Weights of a small transformer language model: vocabulary 8192, 2310 steps.
Each number is 128 + 32 x the weight over its row's rms, rounded and kept within 0 to 255. Layers, rows and columns count from 0. Numbers have three digits each. The size before them is the row's rms in percent of the matrix's.

# layer 3 MLP down (transposed), 512x192, rms 0.0837, rows 114-162, columns 0-95
098:144102135137114082125179126181145166149122171146161139127116167127129167119127112128158110142107141105162186130169109150033155070145045080129119064161112124097194123196147130135126101104139111111097127138081131160216182108093119211183103111148147129126124112135171137136022134146130157153
091:135130118161169104145112198164137175159111108197125043112120158061150110162160178145085142147076100136074143137129106134172104161223132168137109141151187166141116091111130108178130170115132085155171155196149164112126132174128092090148133078145127166161095092170150141149176106110148153105
101:132115149132140168098118126151087126076136117147077068163166101116162129069157109088135052152071114133188145144129114092109175062130073099187082113096114082139100076133123192087188124111124150146071186119149104198130147143126112089120129191123119153109129117138158114098075165150159157159
099:108169080122149146174181137111154106135098122116147183108104120104073155138146116155150072129111129102111139100129090120152054170057174116193136144155097140160103118119153119166095120216040188214234142091147142138115127098138159151152122107096163096143126125111096124124093103127173100085
096:125046097088130112108114169139100168164128126164121134128132155095117098120183152160107139106100105158137087159127086142172065151111085138103160095138140113130124144114137120137136102089131154138140134084124133132138072165129140154137167130155140192082123081156083128101076135167095091100
105:149087116094133173131150118089153200140118182146091109110142122124123110134157190180141121145139174115062138142113129141127134214123109110135142146069104111168165133160187155074086123117148127121115073129137155217056128166117172123158129115119171119099097162130119160111155108169110139171
092:143114097148067132148156065150205137048112069108115148137144152144084112130123130144120123165170134138127165087100117139137159101106085080080132144128102112149135064151097153161135066060138139162070179103134158128167118126159166119109135094135140119197113128148150125138144145137116131167
102:060102114101131160110112126056113126079125114184145138156117132127138167138117152076056105155136108120152153118169162101166107180107139151186149152179150132126126135211108122110052147109040107136086191147071121146155098125106150148144151112195159122124192157141098149085157084138142206131
096:099105135100077166118097114106072132145104123147105116175125112088199187119149098088102068114129078132070103154072146169188100117130116122112189117162121108131121133213111112134152117112163185170170152197123179093162129124214124097145142106155214076130132087134129180116106197125139064170
099:144117150078144097133135095137114138139093075135128138116019211159117155098068120167117102081173101127104171118115093157108110129050096130098116088063131117135128134153146099123109173106102115133121115152196106115150104167131093094129056149143104133197128118095197151176069160150120142143
098:074064140109104143093130120130144128090119144154130082138133138135110072151129161109139156082121062133215116126074191159089164046174141148154129112134104118123194122179112107103119163086081139106150103114138110148179120089146106115137087107118098138111079158141133129185119132111189117167
098:092125091147193132137097159098128123129102141112119147150193073095128148105136166128177117188152089106082081131124081160161136062096143134155091107144074168137102068179096122134163137096082206114117123126165115121157165110152187191168099069077103135167152121188096090132161177108116113119
101:161115133115143150178168163199090089124115181098150135106129132183110117112154152119056127132219119125095211119092132139146107078148103131138142113068147137075132159100070115107090111142128127156171150135153101165119127164105110135081192128093139109148215082182131065169133123066104120076
096:097163087183158124113101114133121118151079137055120117167124135129160075109147158103101124118223148067107168142114105091065184120103077145129089086134170161111149212095135107121072167084085110120106144101083100082171149106139092126164087142083163148120057141086120117136089114107148133154
103:083098076156151171115158162202133111120108106133143140115065127146095105107159142123123106146111007137176087113126082122160132076129200136110150135125188114102150146172138180074173203086129088142176095115125148144134150141095168147096161157109149154149162155137132170145129125168112062154
099:116144155182121132130160130169086140107143093124142111162133113148180111098124152112102114071150096123148094186102133109154077104151088167102122119170078187115172140044159097124142151142129145137160054081151121112140180135167114111104134108144106113111072102176123195118139138126172168081
101:085077110139099149116151139083180115154134038151108048151180145116127124132115140146120111164168146098151148130088123149124112167143056141133119153146116126155119088071147157131037124144113163159162139101144097156129124096111159185039137105173128115111190141151131096078075124139118182121
097:153135103137093148142201117143134113051168119164244078094087136116162119134140113099139125086058114163113152105100136162102126093126128181063163161151138151116145112142156152142097178110129138146192181150110125132115087098129172165143056106131135094154116102175138081130139172152172104091
099:076150106140101107159139072120166150111124160155133163086092065059095133126117064073131092117107091131116146135160117100144098181102142132153200096077123103119132045126179126095120080105168147092115180104064131158158141199117147139164138143118110166106099181138098160078138134116101231113
102:177126161118201110106135115108088104118145148112126139143133158106134120138120158150084182117113195098114146109072068134173171117169157102117094111108160153179162155121104195130123166167085172121134092133124163118128137126155131102129108133135096126108127126142193186088110057126088137129
102:120104181131199109137160117121153161139129120166138125125089122136107128136120095144088111117140099105140130148128139076088071183149129146123136121066100094120166158184126183096108099120133129135141101162182050173149116174157177111171203187158093127139101137122158138140120173092151046192
101:164132098110131118135189090201147193115136119123164145166120163126159054114143115109109149137108122155072171131189139110092124125087101100132101181078110156126134152133104138107140118054122102082085143093149126217144130171134107092079135148132154100111130121103148111120075119148146149090
101:068092059091112155102134154146094153060117107117076114106160137111145175088176076174118175135095109138104162134189162140100087094095152141131083087126117157167123141087123142174135103066166160163130112131120127144167099169153123123134130153137089152170201139157151092132148130166136157114
097:059129066090128101091150113150141098155188109102133124141106141101112072132144123118111078103144122092102094108163125123163135157140109177106099096078102132113056080116140087122104133123166124195123110106161104139124112152179130124113170143159089164124152113183168140103141133152108068105
095:128167101108107133155144150117106214149115203174145085123099135083122130060105134063154096158143132101061167155139093162127091173104126119101131161159129069162120066110086107104147155107087141111164099174133120100114083137157112057128128118130154105087105098154111184127131143161140116114
095:179156048099148220153132155121108174122108120134145184158152148195135182169160113122146159106102157162100087130162140102160171109109187187135086135125132204143057093106160124138090128091153132071092117113150167102146160198143134122140067160096099075122136089189118154120094150093121080107
101:107170131122168105100125105131137135088145119099135122129145085096112133069096132184200106111113106135141125120116158066105142064080148105143089129105159110130167146080198148135142126101152100179149167182139147130184150118125165111150101168122144100078113172151121146128156148145170151200
092:140116122196138116142093105166119093141142059140125132171146165089142160117097068134131074112176154135172129124166191165172121091117095145081118073135116116162105054119128127120111087196096120173078144192102173136169232143101188142149143082125144164172157141077146168116074116190159123138
090:125120107101101169118121166142138132115133140166117120174138077145183126099151139115077080194142138139147160099121124110215096120132159114040117091146122079137129168161115149134163089144129129068135150125175113165139128147159087138113147142137114091143153113184131118114152120102097188118
095:170083168119098113088082094169160082083167114130119182180115143135133142129186089201151119117142130100168136101085143119173108138087148147129115116116170134101121216157144098108153162216152149149142163077129102117122087105090109177147074152188123158092067101116152103106165086134145175150
096:167099103154085142199150141137111122065106168085152118148109181145162102158158089116081148144121166075141104073125156190145096142140122165123199103148137118129098084144113175143134173190114090131109155063105142081187157153133134098136179087113160126135137153089143139170109106175129115139
096:125177157156091128141112161127177119173083078165113089188107094182133139139128134204171135099221097118082154154101128194141117166072132092088078170083147186099175143118132119147126084085094088100169155100134191141167137160165124209134075125126112124177085084109138113184167121120089106087
104:142053141129169025099111124143150095093154066161129114104097104113104121113102119115184128117165095132151135134158111231171143170133161095104157126071096193152095187112155116074109162147147106207119092146098129104151148131132123107121167137130059131146111147137155148107193104134137141144
102:150115076101120090122189143135113150126130092119101117106118087095081123140076133148167169055138153141109084151127114141164136137098132073097105113102103171163112096149128154076134153121068136102046087098113176137132093066121130106080096115126148166080117118167114129107153120127149175129
095:227123139170173116123163154117131152123149164138153178092166138099083130067138092144165105169074109131134093166155096093138128161109098111086162091164135111105163124134131087140180191145115158148113124110175134111126122150145143145089176110138133116110130110138124116125061118130115120075
101:161095130066172093132077178123118100045140100079111102127153156149128131145183130057098126125123076108126121177136112068076126104104144103130178130149133192113099103124067121149174122164148171132123132123185085161168125202179143109109195137170109141078170179161095162138088119174167059120
096:145160094154134148098149163124120118140131143135176086113129099072093131129186104105099144132087121104124121184069137091135101050137159103142085165102085110192098094094108132135096105167100074163144095115098107056142083067142100135114113152108156079164161145180194161172114089149137194115
100:072106139172108147181152096104165114154142164126176125153089100154139116126087159123077107198150107143170106125102128150194193148107152169105145116161141127107174106133074115103101087167151082148154098086061100155154146158079097161129160134067140040140159132165085079125118124074113121135
099:164134157114130071111124087127102111103165155140149128102098129199101131158141177132093158199131196165130081102069159157141187119136153143198140158118159153086143166158096097082133115127156154205117129119130151102111138116171090076133116117131197064169160035134115117135181217064144105080
100:140146161111202102103051079161133122116115183129098129124079106160178169127128109098111152095124145188144114129135072137129108135143122108157138200085120125126141166120099163129044150062129077148117122118057130180160157159136098111122133100088125135093140084104144122124171130124146112052
098:155129133099218185102138186163153068079143095152122128204145138145146102095098107104158072139104097118129100205137089106164182247136107082126154148160149165111095161169119097085114156109126146178117138130115106133093203160144148106136118186174130119111107160128183175132080118082144115171
095:177176159112066147099147046136093121081159108139098126147110083087125101140083115163150131117086100166092074141139102119143100019086136138177151175074118130167144155168090132149168155077154118163140110171069151108132152138147159151159097055077122141088147068158177111128106164130084147113
104:087128167122144107136096110129140185148073175146113175072167115130163119073126111170125121123150146123042148119153140135142119123127143117102111174162102066118056170102134191132109082109168117145107125130142125114131080086125155142173086148060135079173152106079144108142126239135141192129
102:198137111138128163094073152138121107125140153161091085136162122140126130106118101098091105092142132131187100141090111123094119164102109135131152094171066123090179165166159129112128134092104128147154135079110126123116158119175135109210099141159152091087190128206116198120112107134118130057
100:176146102135113140139159165155092145139120107145052161094143125164100130069057088128167061134148090180128100073095132116124125214109085112066155115087164079136105125167132148123142116028134125101177149125115107066114107155147150149097122141113135100187162166178120095111139133171160129131
102:133162111089127103110116083122087136148097052121074197160144091168116124134177155145147126132029106134100160118144090149109107116128134121149096162096095122113086129132161113106154096148118093128134133185143096146157124134132124104139164125075124218137134145138123060102111118091157173143
101:102112094127101088088136077137149113093129145122160138109117151111207091130141103116146123124161094138113118103125140102215073156120174140111105141150159084132203121122157113133148140083134141183095134143170148143101115115074127163138073141145129130141109121142143124133072106113132101110
104:193090116136151181154130088173150155145166120101085112159120140101181106125112150150109128137014116147130079154130132124150141125162143119179107082101111131048125121102083127091173134190174154162049145130092146132185097171139120187122116192146105116107122138106142135137156163125143150101
099:130099132125201113130131155145149082105094138124120124108127087084114123110200112118134092075139109098147134145129166126125170095137133236081134102130085112084176137167118069130076123129138144107154117079145162079154110099146144099094130111129136121126167120103141077101103071084123054125
# layer 3 MLP gate, 512x192, rms 0.0826, rows 115-162, columns 0-95
097:179156111070140112193175130140131168159220130154130141132098100187111132118122148100147155122126151163179120086122167132147169090112142109126161066158074164134102123167086083112174146195101163153148157164149129139136072116152142129124097130137160159115134127085098086068141165108123161174
112:134092136111160167064128136151160197123100167084138090171098125149115133088162134106139088059100144173098082099111183103169063154193129132099110132105117157085125122182185129123161155142121119172152127139082143134128077163152127138088083159143087118128148140116146123175132085157074108116
101:110103080011136081140107129095124142122103131112077137117103140173082144130104128145118128103138103182114117165077125141102144096107127141140152116160121155101201125160117135157113130075158106100019096127139086157093181159130131125159126149142077129139133099055191159070100141109120141101
103:162115175140131069110119066081136161128126093124177179144125120098120157143150057164131113123070105076120072098132171114095123143090123167121165081097130217129136134091083110117111160148106091118137085232159139155116117064127084132135145148137122134111119065069179118204138140132075122166
096:136147161161082130162150183224088130103103166085139108109116082080129101130126131064135087092120149187055116159150094167107156106108150129113138130086104152122133140103172106123080135107159114149162114142130120094153125165157135159118088129117167127158159120103076100166189132218166179135
098:100106091107117111115131137127128155141082114106182118061136113142065141020119114164071093173103152135140149126109098146118102071104143172143079120130074105111153136119078170156149150165106189136154121191094150143159207121105113100180118152128099152102065059171139088127153181162140177138
097:117165113148113116183102106143116140202100153146096041198098175153132127156130113166126139125112131145139133152126167132080191132110180113154130153135146105114167086129113109107133101133144127069148106073077145138115127108104157125176121122077144125094079141106120126156159086148138142053
086:155133166018169092135133145139132166118179114148134136104184137081115144113205157122107138129120062103116102151173192119126102072134133104138179190114077133148162166107083090125195124129125165102168106083119133121141164172136184141105105135075143100117143085137136119171122167172145103120
104:115180090155116130139148173175161148116151147109161148118196058108096109146150131098100128145085129111081140169154171151085159149154114141093092152144078123154147127127146063188133079096146182095122098089174138177070148098104123113135189095164161129113156118135023142156124126063107134140
104:091128108107184113163121122114115115139129119128131115139151113153116116132200166184173114168123136124100135138145086128120118118110106149134157197099110128088125148084109109120057047143124127113136068120149082139155168133162182081124144142117109156101131141187112089168110106137167044062
091:122114166143213075144181082109142083148145134194175140149131184081100093124150172198099169159159118102136159162079122164135064109101157081119119108156165161168125081134155097123200112074145144121086125173110117107120151120063115160136172133108091119099204152107135151115114121156137080068
102:154112081134171185137157153108113148143100144112140117068149134156113116134135089123133148098087137091096146090172167107133150113165139172117146164172161109075138157121118150029152077154158189099172108131131142171081111100113185122114126112173154097138073066163168108161108171034101117150
106:094188141170130177131114094180114160109203117108137120102123093083119146091159165093124181127159128166144097079109153144069182073083129100174126141148153147116124103112217079099089135128098075113130135088094225133144156164094128142131141136097150163120125148118130127105114161108146200100
097:151113129137165088144115079096155095111144078125206056073082118115148102086127104145146181150127081118134148124141096117124166110126091098193152118136162093093129094135101153108159169131171109082130124134111072147134131064098123118152102117080084186146134091137125166129100161140079095104
098:152194188155112117067160120132095099152127094116110117192150092124137134107073104133145201088071211178134141132127097109139139149155121119136147108139135095106100112147069195119087151133117152125161152159131117107129125132100127109160156138185032161163089180130127126203065135116115159139
106:212156079058099095125080084120146176146120092120112184135148158104100104123101119129144082178138207117172172182170115121168091173140132158116121137107145170127159083174164121115100153148148112122142147158141145106057070152090149163106132090101182104144118106103108147146139118154167108132
092:168117153058086156097093129113095091124137150185144153076126130179104176156167099152110138142110108139110106164163118136125119155111053138169240140137147097115145087162097149118149144182153116083094176111197122160106071047117074125190111148178072149123144084122106123175126193158141142140
097:127114151128125139146126121158065090086172100085143105136124117126180111132174157153182108066115133121111068107116124094164154082113137191120107172155030129119043171121075112169198132113155130110156107168148156198105159126050148162170115155144104114173120090119128126147130099116061101102
105:175180162096119164157185123128108150130154203113095149141099116164118083174107163126092091125191105131165157103051141151124086135118167165042107139129133188109155128156115154128065114108142112101124160132098151144137123110080135128087128167122125090150085123159119107101135098199158155169
103:184097190140141089106145151146127127117134121106125113110122134179091122087128146184113059173119120112158094094095136126118146087203084130146141084052106086137167169162120118095132111106202057136098161138173113165111170121119159151148063133118084133204102108111173139123081154088157079121
105:137102136131097133148104121117148150129145150179167107160086123135121074148132143174030078093083137109135121164164126121119157122117129118058156129158126136145150122105084134154168141114115163121142094080092109133107102100081181165160114128149105122177189146165093134093083082156142093094
100:087173203130109138154113122095117102164073135156194115111117092107130121159149054122107218113126181127132180079129103113099089120099148125123158181113082142129134118145086091117148150100109162144094127104096127095111192158082121069123124154073154060099139077144154136135098117089134103106
101:093107108126138145144149085158192145081172093116110157100062120127101081221158137185179082108120147125091176173131147117112140132108153121132061117128130143103140188095118135116156155175165115153144143155121122123160055150060157112122138145125139093114124152159138179155144136119138159164
093:156200085109148128188104057167103141127114133133143142102085133120107066125117114159200147071114123133110062140069105097109123122143160128162130146042194095156107094087013092168105139124127124125128156098111147163136152139121113139119088167073080161099160092092130150154165121132145168064
093:151130185071086139157173165136158135104159168160070069149098093096099105133148126164115120149131094114150159095162140116139145129159098064149106089117128135139178116170140116139153103097171099064150083157130088122081117170117149150156160181094144206071133103159125167150165108077120135146
105:130106125145138152143152131132201132120137132078152129150106045157123165105160145122092069150112132112119119120139045134130150111079183102159154141065200163140163208175120201119115125170152143126112130154186119113123154078178171140205078119131106200145067116139157160157118074167162163097
097:141121183132132159104207061124086119173091055120172129195112137145110156170153167131136137105139144084109149166132067128171117105132098139137082087124147104155153132097134139189142162164148156088180096123127085151119141119100131123078178163121118128100131191098118176106126099123165103145
085:114126135139196140148125153173219115211171145153148183086093140112126104142159159117137112120091119081103131093084121076146157144125157104115113120106136189171103169122155122130099185162167110143122139133100151165130124133082121169136112141114153121072201080089133043182129148090150080128
094:139143156140066080151120183147124138147094110114108137125206149102089100179181138129106197133119109093159180161170111191093104142160163157150139119157150158108110090068145114144146147167089056136192156092156095172091086159126122154134125160084188119140189152110074109086145071148073136133
103:148118143121151121131129115089186138146140134088153109142170161100088120101137144125151091165199132113116145066061100084107059055121101171140148111147152099077143181122031144110097105124134121137143193113145136097137159099083105122129205097130143115114170118201077141080175123155167180155
094:154162109199165145181162158115093093144078199110191129097111086138129153134098126076047093147151117061086153179135146165125095107112128073138158091052134149127194107089147091116115183130174156164129131169120156169103140088169136154102171123081168132135143180105160121124134136136095126120
110:133140143159163104067098164105109142137133183091105117121112149121120148137145146148144141119132131113083080109084125103157148181126129127133135089183193125099144153163116091036121123146146131145119129104134182124130104166090200147129057109099089114167080142162137132171159118138138153144
108:102124136106125144065100096116156129122145101205103150131093142150119139106135155097092154068146209114118137164138145119152169156163143130143125097127115125112139165096150140054130112135159125092119145174193122111104124152147096133084136132178083081141164088125114115128104148196130201104
096:107098152127125129165107161122139136166149072088107099170147197130130096198156123185151099114160143126183105100123070045108155113101111157140132178100104121145071098121103112100125139132162120122101103141116122183119167154118152147095159174159106107095098140129146089188132115111118151130
102:164109174127138134121138136102157072153113122083144149092082164169152155177195068148120140095133155152153087153155100141149118141129107151103153149075138129088112187203124149099143112156114133190146098119144088138141126134114129133145200111138154126172121145120101073155202114068165152152
100:157141157143136137127140138156163205127091115078098135136117157085073129146143083199168162178136198150134126090140149109160092100133113108160140117103138116120070126094178082130104172150087186165156096120080124088130154198115079119051082180084170055122138128103114124122141080123133181086
101:214138083108141165113160128132133105162143076141119064092110103106094130107198153125118155093148126116163081089108141126073102118162127102131093153090142130153132104088123090109161119143118123080139148177129160114133135138115043108131079094136154151073076098137078132157166102137120060166
103:173125122119121154094099116053136078080137102140176136115104167153123139120164166135105174110129169123100161106106133066120153118141041135148095174144146143175166161163083158096217120186157131143142145090100126127135142164054165160084171174140115104119154095089130100134162149114071124123
098:084153113018167089127091154201143149133111130122128130143099108153084158153107115134135107114144118128127155120170145106133107172158055178170162149136135127132154101090133155144140137120154043122126127109122114120128147159125084149146152123138086164156041150068130158133145146084101158146
100:160073133138110158143150143120189144182103159115111161118132115147146156142125085084105124134144136224129057133126136136143095122128131086131170109093160101105105080105129081095171121094116134116126061166094092115098195112086159158167127086153148102113169121043148174177122132106156184108
091:137107133123153058136162112099186084127089134082157120081156125142093148148110185148179182220125184162131109131137107150074154111150175112190108158148176182139125120116165106130107172129145150112174183097177179154140094127162114131123159187160153142114139169100146081169060128126131124146
110:120108128145107104117159144164157186134117138099140082111155159053145129113066179147093137105053104123102128127163118108128148164092095101240151068076129154113132140101097145127134108138114092074111134149107148101136075125145150092097137089152089119152107134106146143151084121170186180136
099:179140108127111158185155101195183167129109139102089141105124099088153100138139125125124094086097176142127084162128100152074170131130081089167111107196107117129161080142150116186147156142167204115147176076110143114102108128181194076209133111134168127107142098085158117109108162110105049169
105:120109089100126116093106141098066135090165147125145146158091124171140120084118091097185118156142099078146131161135123138116194114128171127169114131092101116100103106145101091100037101168173122143150147133097146128114156119168159109110226161116048124124089165105099166157126160137107213084
098:157175142109247163106116158104204130146150134114113099167171151163094135149151098073114154104148143115121119180164101153137046078161130098177135164082134122162167083132115113162113132135158130117106128114116129071106109089088097140126082142117073123066115153102138068163123132112190099137
099:220190140184150181121122104137161128141159146136101181170145116112156111130128140087138121129058142176106142101148112150142104148036137103105115081117089083129094139072096116107116178147099149077156107107056110128130112161162128136154115126103159123120101082072100128113185100110121120139
105:134145076181134073142138141138130135105148116118144068114098120219074173028106155120181104147151147106094105116130187108129141094133114110134136132102114114130092113093155096184098134092100121087223099140194153129126144128148138096093132103121144138119109045073110092145086127093085134132
098:174101105213158105098174136170146157121063094136155033155147105144116186122181143168124148131107196118132144151109167126145111129152198104132082112112102119180116161139133113148134122078146130073145110152105127089130076087082117174177136160113120132128121158100119111157115108120091091172
# layer 3 MLP up, 512x192, rms 0.0807, rows 115-162, columns 0-95
089:131142140139131142072141136137120122090150106160143108110154104119145123169181133153104121156167147207096172161087040108134126119153153138160118128111151180176171128082159146067105115107106114140096108192077107139138158082106145172127112156131129072103077117139130110180180130163125133116
105:185148137099166125116120101109126127052023158126099099134098133064127112140134129143105137158169090159119132168122163187119152129176196145108107165176136081069180124130131112170122128095126170086128136144166132143128102167148110095158129138055087171104144104114169122115180157113138154107
097:067152087204121163164156107091145126162147128166148094155122128079105130136180131123069135039088144171123120067139155102118081135117166091158140127115099149135094071124163124180123128111126117144140126118125113144155055064092171140133116162119157095162127140053143082132102197127165159146
100:169144088153100074185107111109117140102150134210124154111091079074169119159192151130175130140158085117136145153094133144170126157127187121075096145121120148089122175116168168095160115110094120119135134141129152097069146067144136109108123123090106131112146126153116170129122131131127112140
102:142098141148121148106119132109182139145117100081115155175142140147168192118098175117094148122073099046105116116117111143185118134091109187114137096113152137103149177080076116085189148149096138090103104146156142127109133160141128193120158190162103105094151172122161143116038170137126137109
092:158106098113158133108101164085184175173131088157098090191131120172111080166052088133146129116093134096128092135137148162082091098130138135118130180175120093076140121116110221121100144117138098173102105201170138131112144128100167127112086125137157128126055132193080194153122127165083178101
097:144091164131076116156150138158120139190170156093156100099145132140118148128154175146116183103123094159189130104122147135096166089106091139164127166109059070110130115153121159158139093099112171130135116072106130117095141102185137078105105098130105139138110192128134240196087169165130137125
095:173133177128114115124109093123160138159141111164108126108142075166186152166109114108097138119097133138056182146106163150172139083141178160080181129097066141167111124198101103152172106099130141109159087142080193082167066167121122070058102172122139117100114108133159119102130145099121073175
099:149131124112138184119123168087147109167192124089102068104132143143127144138167151146129117080185145085170103158100127121140141148176131137132128113142106161141150153102145121090126152175155099197109192075126155151139151093101156129148114094142110129075162181119116100081136089145140093068
097:126156048121071130129144096110142117105076102213158146131107143157110142137104144100116178122154153133187084095128091094147194084123118101124138151131069087121130097182148174122101143133161139087117117146184113237126175088143069138102134160129094141129125125198079130149133101052178159115
091:143115173088076147096156129140175123099156152119157161126145085133113139124100165124176156138103114111122091107158152143130144160117105158193149161140121139048179190102119120116059070107150097158155180141124082127088119110155128144111123110125104117166098135107166088036054156092148150124
104:150166126201161153135130100122145116129121115113136123095109137154147124140150098136126152135086107141050110090114165113135129158074160179132140143124100096108077180112152104125110155146120114134177078154107158154080108138119119133099149122113121098122194107074164117123061135064085150231
100:088133149133165212122129138166114140123196134095134123137159073086120149118120109121133105139144119141120085115049153085134124159123123088145148117118110127128183112135197155152085168134096122120111113127092162100058203131112153190100120179089204118093166083169135144086146115097163171075
103:149106152130150192165123121113136130141094167070138171121122133104109184120072077140116103128100205161097078141115049101122081091172132117142059126144187173125118146043172166108136136088143137151134118121153159106183139099107185112171093131147231123094171141095118145158165106118128093078
095:116079126144126065123100089119083111166150082107143128135147146133134119068148112159131119162126191114097149129132097154216131138111104104187093109168162091180187100155153166056127134100149114113152120130132120121115068123149105095096113109085124102130159116188172119133129175102145097117
103:122160140084145119076154156089150095141178174133133047084069152130131099152110130098199132110159131183069112127074173145171131077115158154135106143105087137148114179149083128164089125121144134131148086189098074145109131088149098087171083140199075116117141085164110109079132102100157099142
100:114132179145154118161085101163133133108159113158177133127145128125171120120061117136109141110143101111162124130131124153088123121075110109132103112169132182201175142139105131159172058154125117080204128192118109118151118153112146118120113118117081145189116163115152101125174082153089003115
101:129064086116143148133151095211152084142120086137176161175068086131118093160093123131091075175168156152152104184130113199084146206110151127146122152059188106124154077117095129179120135085098128156128161082095089146086120118111078142149198167100202131105103169094057156144113139073133131135
102:122107175113143171110148145119121125057129222157116124128160123148059092146179105113130123084107115140145131175145133171141107121142163137126084154081175180081138194178200171147101116125117149134183191059170137168103111113112116075126110155147150164158098117117165105169148133171128152095
105:132043142080136088084198133086106084154125110139119140114100151111125161099126129195064094132161145064088103114133119122113172122136175142132118140127116146168136119174094132109113114131135123162138125183106134162140096129145166101104140103123182112140147076118169127201091164105140193148
110:155160137178152134117133168166080104121165105144126115143098126163128132167154108157129116116098154129086087041115093129160152091112105137088161168176071135122157128120136122117121136109117133054154136160136058118158136188142177201130087097105116161152110096158165113152117165119138128102
098:103169067186145099087179096162132122159084150107145110181089097127179104132137175086131076215127129129132099125095132142114138098141102110180150115192088074132156150109147125145128122176204094136143122134190135094113123074157154086140130129181168201169104100090147133116173160163154093140
089:147075123138136127113129126104089113096135124086116157102146133139105048139135130202116110115153098122107178111115164152121168111125130055137121131114104118101101124080130140128132095178145114174169148203124129197183060142142143093114150138200085101135102120113147191087095110091187154146
097:124088123143144062110154131156142173191148156123073123160106138115129079169105134122157121157133202094121101171112127115092150141130126118105094102142139138100126180144167105081122182072067133093139088140114135104183125073118144126086171070142146073145163140133139079106185106142140146129
094:163139115113091137062146145151119097171145163182144109055128162136100170103164072135106126136111094125129083133105158168091137108127081135072108169067184134060100103129117115141120139089136141144065162144119098157118120110102143150133125157173083120128068114131088078177082146103121110089
096:127136168134075110087144060107103083138115079056148089170130116145060156117180115053112098188168129145119098099098134151141136143168087175085166139163135167185102107120113094142112180134112143167090106098111091173103098033137147143093168134154151151109071124105079141099092155095119172110
091:102110084091148157098153148100098160147141096114147103152121154146140140149119148117071073101168085160106096144109116146152121065103069118168109118128155095146136133140135111223093149087186165107083160094116115112069148084142089144102149162157139126114177100121147066143160144123140138150
088:119145243081121150106095154133114076090136113141196125147114133069115146107095086038153122149144094187122158104151143111118147095081085163142116148056101158127166164118090098107092157144136163198138143118131139158123167076173114146138147127121124080106136122147107106084109112099135145189
098:134127106057105149105151125130184080127083111117170160091165112160072119086147161119133134147154093150151121191114156119125133078112090032136103157129106099117114107151123151197086161075072134111126100125098143122160119198141118095097082124069120117114160089125120103091074144084122132140
097:160142191115123144061198067130072131112156153122120111130109151123099145122099145181106094122136100208152194131122139104127103110184150140163190152100151075094126120161128139124108126099153100108136172101142131131149183121115099094125128130115126159176120158168175137140184128111076084095
096:091150103124120134114085164131116140127201088149108102125123161088118158144182069121191160122119115104090162137145117087120178119091079141114065147158155093102131119091085111122091121146086145128162121137129113167183147145102116093146082108099087097139167092137117117149137082071125105126
104:033083128109087105114146144103106070141111127092161182065088137180087130169107140122097149121138188142122123111144110102203179171155100073111157138123151077139116156142139137086093152117133107070125136128092099175091096125121151147117099139093101140122083148144132127136072137090144095124
099:171164126113107062174091133140218118177186126123144125083160078202167114147143118148154106158118098097128113136152141114139112115131144104132155174116187044138151080141124189148128107110151125121137132065075166117137139117091131113146195127190149093103146159120135144160114143166174079128
093:164124095129139111135111125084116169063146169148125199138139144116131152118138076158179097155055054147072147182106137074122138141140134142083138075143129167042119138126135125120141061120126112144136109073132099077102115120144131106123148031071129088117170157136141126149120092068110113142
103:111164119150144144138119146088143123120128142134113126071178111084114153140144115088084103121177151145159083125049114150165097133109120181158180105132120116141156145187163125198140114151107162198101101196160131148145141096208171141207137151162126182156157142147159160128175107120135114134
099:120130174136135106183117104101139149155157087097113104158103160119103132161174107118140130120128150147129097110118131105098131126119166116168122141104183144145123179137122152107159198153101118137064106090061124050160217158107151082152129119132162203160141036082105142164116160173122134144
099:182102121124104148135185087175080107141157130150163127098130092089089131130146126135099169120104133147160135152145106100130073149140124126146100121149087107149118135106138089086081117095144121065141174149099095130133153109056090092126058099103122126103145129106149098187188117119188109125
099:143119132119074121096098154064120137106127039131130094176093120113122092173151107106114129128114118111105148164134164113225150164129129098127060126159169080129155153115191106165138123156150109050115081089141155109098176153170149112136099167179095125104136101128130112070197106141139069099
096:147074101071182114106027125106114132099143106038130146145067148148091182108104142122113084124158102144172112136132151097160130155124065223151172105163118106189110059135111066166073115121094104136115119153107143134161162150139128162092121103065104143114069148043105124106106102114097129127
104:149127076126149195117154124133107134154072158127143126119068150115095155150164116126084178189114048107164128119122120113107147080079106123150145093145111086078183094139130102150116150126113103140048091125096104098110079143118107102123137142132146128124072251141122095106134144061174223067
091:098137126169103157115096158183182086115188080120126091113147118113150053180079159176113146165120178158159122154097080160121154103143103158145202115214149086156139100117089174106092078141116129158119142068109146121127187136104124130110160107053115183176142100093126184113112161191144113125
107:102083070145118139069174161100147102150077134125107167151175168124174092117137138099149149134115168141145118100140116153115138146156082123139137128082165076114087137090149161077131106125113150061134113089150184101176140131120183103146140073087087159131168152083133207151124059120098175119
096:140094101151125093152071115157126139139149163106095198097093117086158199100112062144155060116077109161176077106140160142167151100131116095172073179106172111166109147171130125191074169072149158121153115108165174112115160106159124148138116159110089104136122156150153114072120228116107114142
102:123128122122155140111101174068101152144139109114178163176106091154067119123152111111095158098168068136131170164152123158081091076152168099118085145121132109100140199127109122091073100122171116204106116141109067093078150193159178156135170136144130110194096114177131137147117142167178141115
104:204150172090119172173182146109185134133121141115114127162110118113153087118036116191136163146080131124118150121165116110110096148111117113173122157162128095104098180109196189144130156099118108200131132124092124128157169140142146140181165140099184139128129128152090119134125105076167133155
101:147161149136130147201134125098080111100139138103098138125115131127140146148113169132094112093075190137159024142148128081135114170112118120101126142088066119171105073108119070144170139140121130149169174109056175079109117110147096122132099120110147145118158057103074115199134123130164113102
108:144137162149109083147115085161144140127113140138161186093144120136198110075075120130102121157131084107182117135077042141087116123117199070147147110156160110153184141123080143078116117089114158103069183106127115133123083135146082121173155150148111134163104166074094074141085107148135123105
101:153116186138215140137157078140171130106100130184169102049158146143117147129113098109176146098122105205126141111113152055112098145125153128109137095051094109107142136118145085161082098091076064108088080137078126152180101065114153120160145160089130057147119083061114144193174074137165129127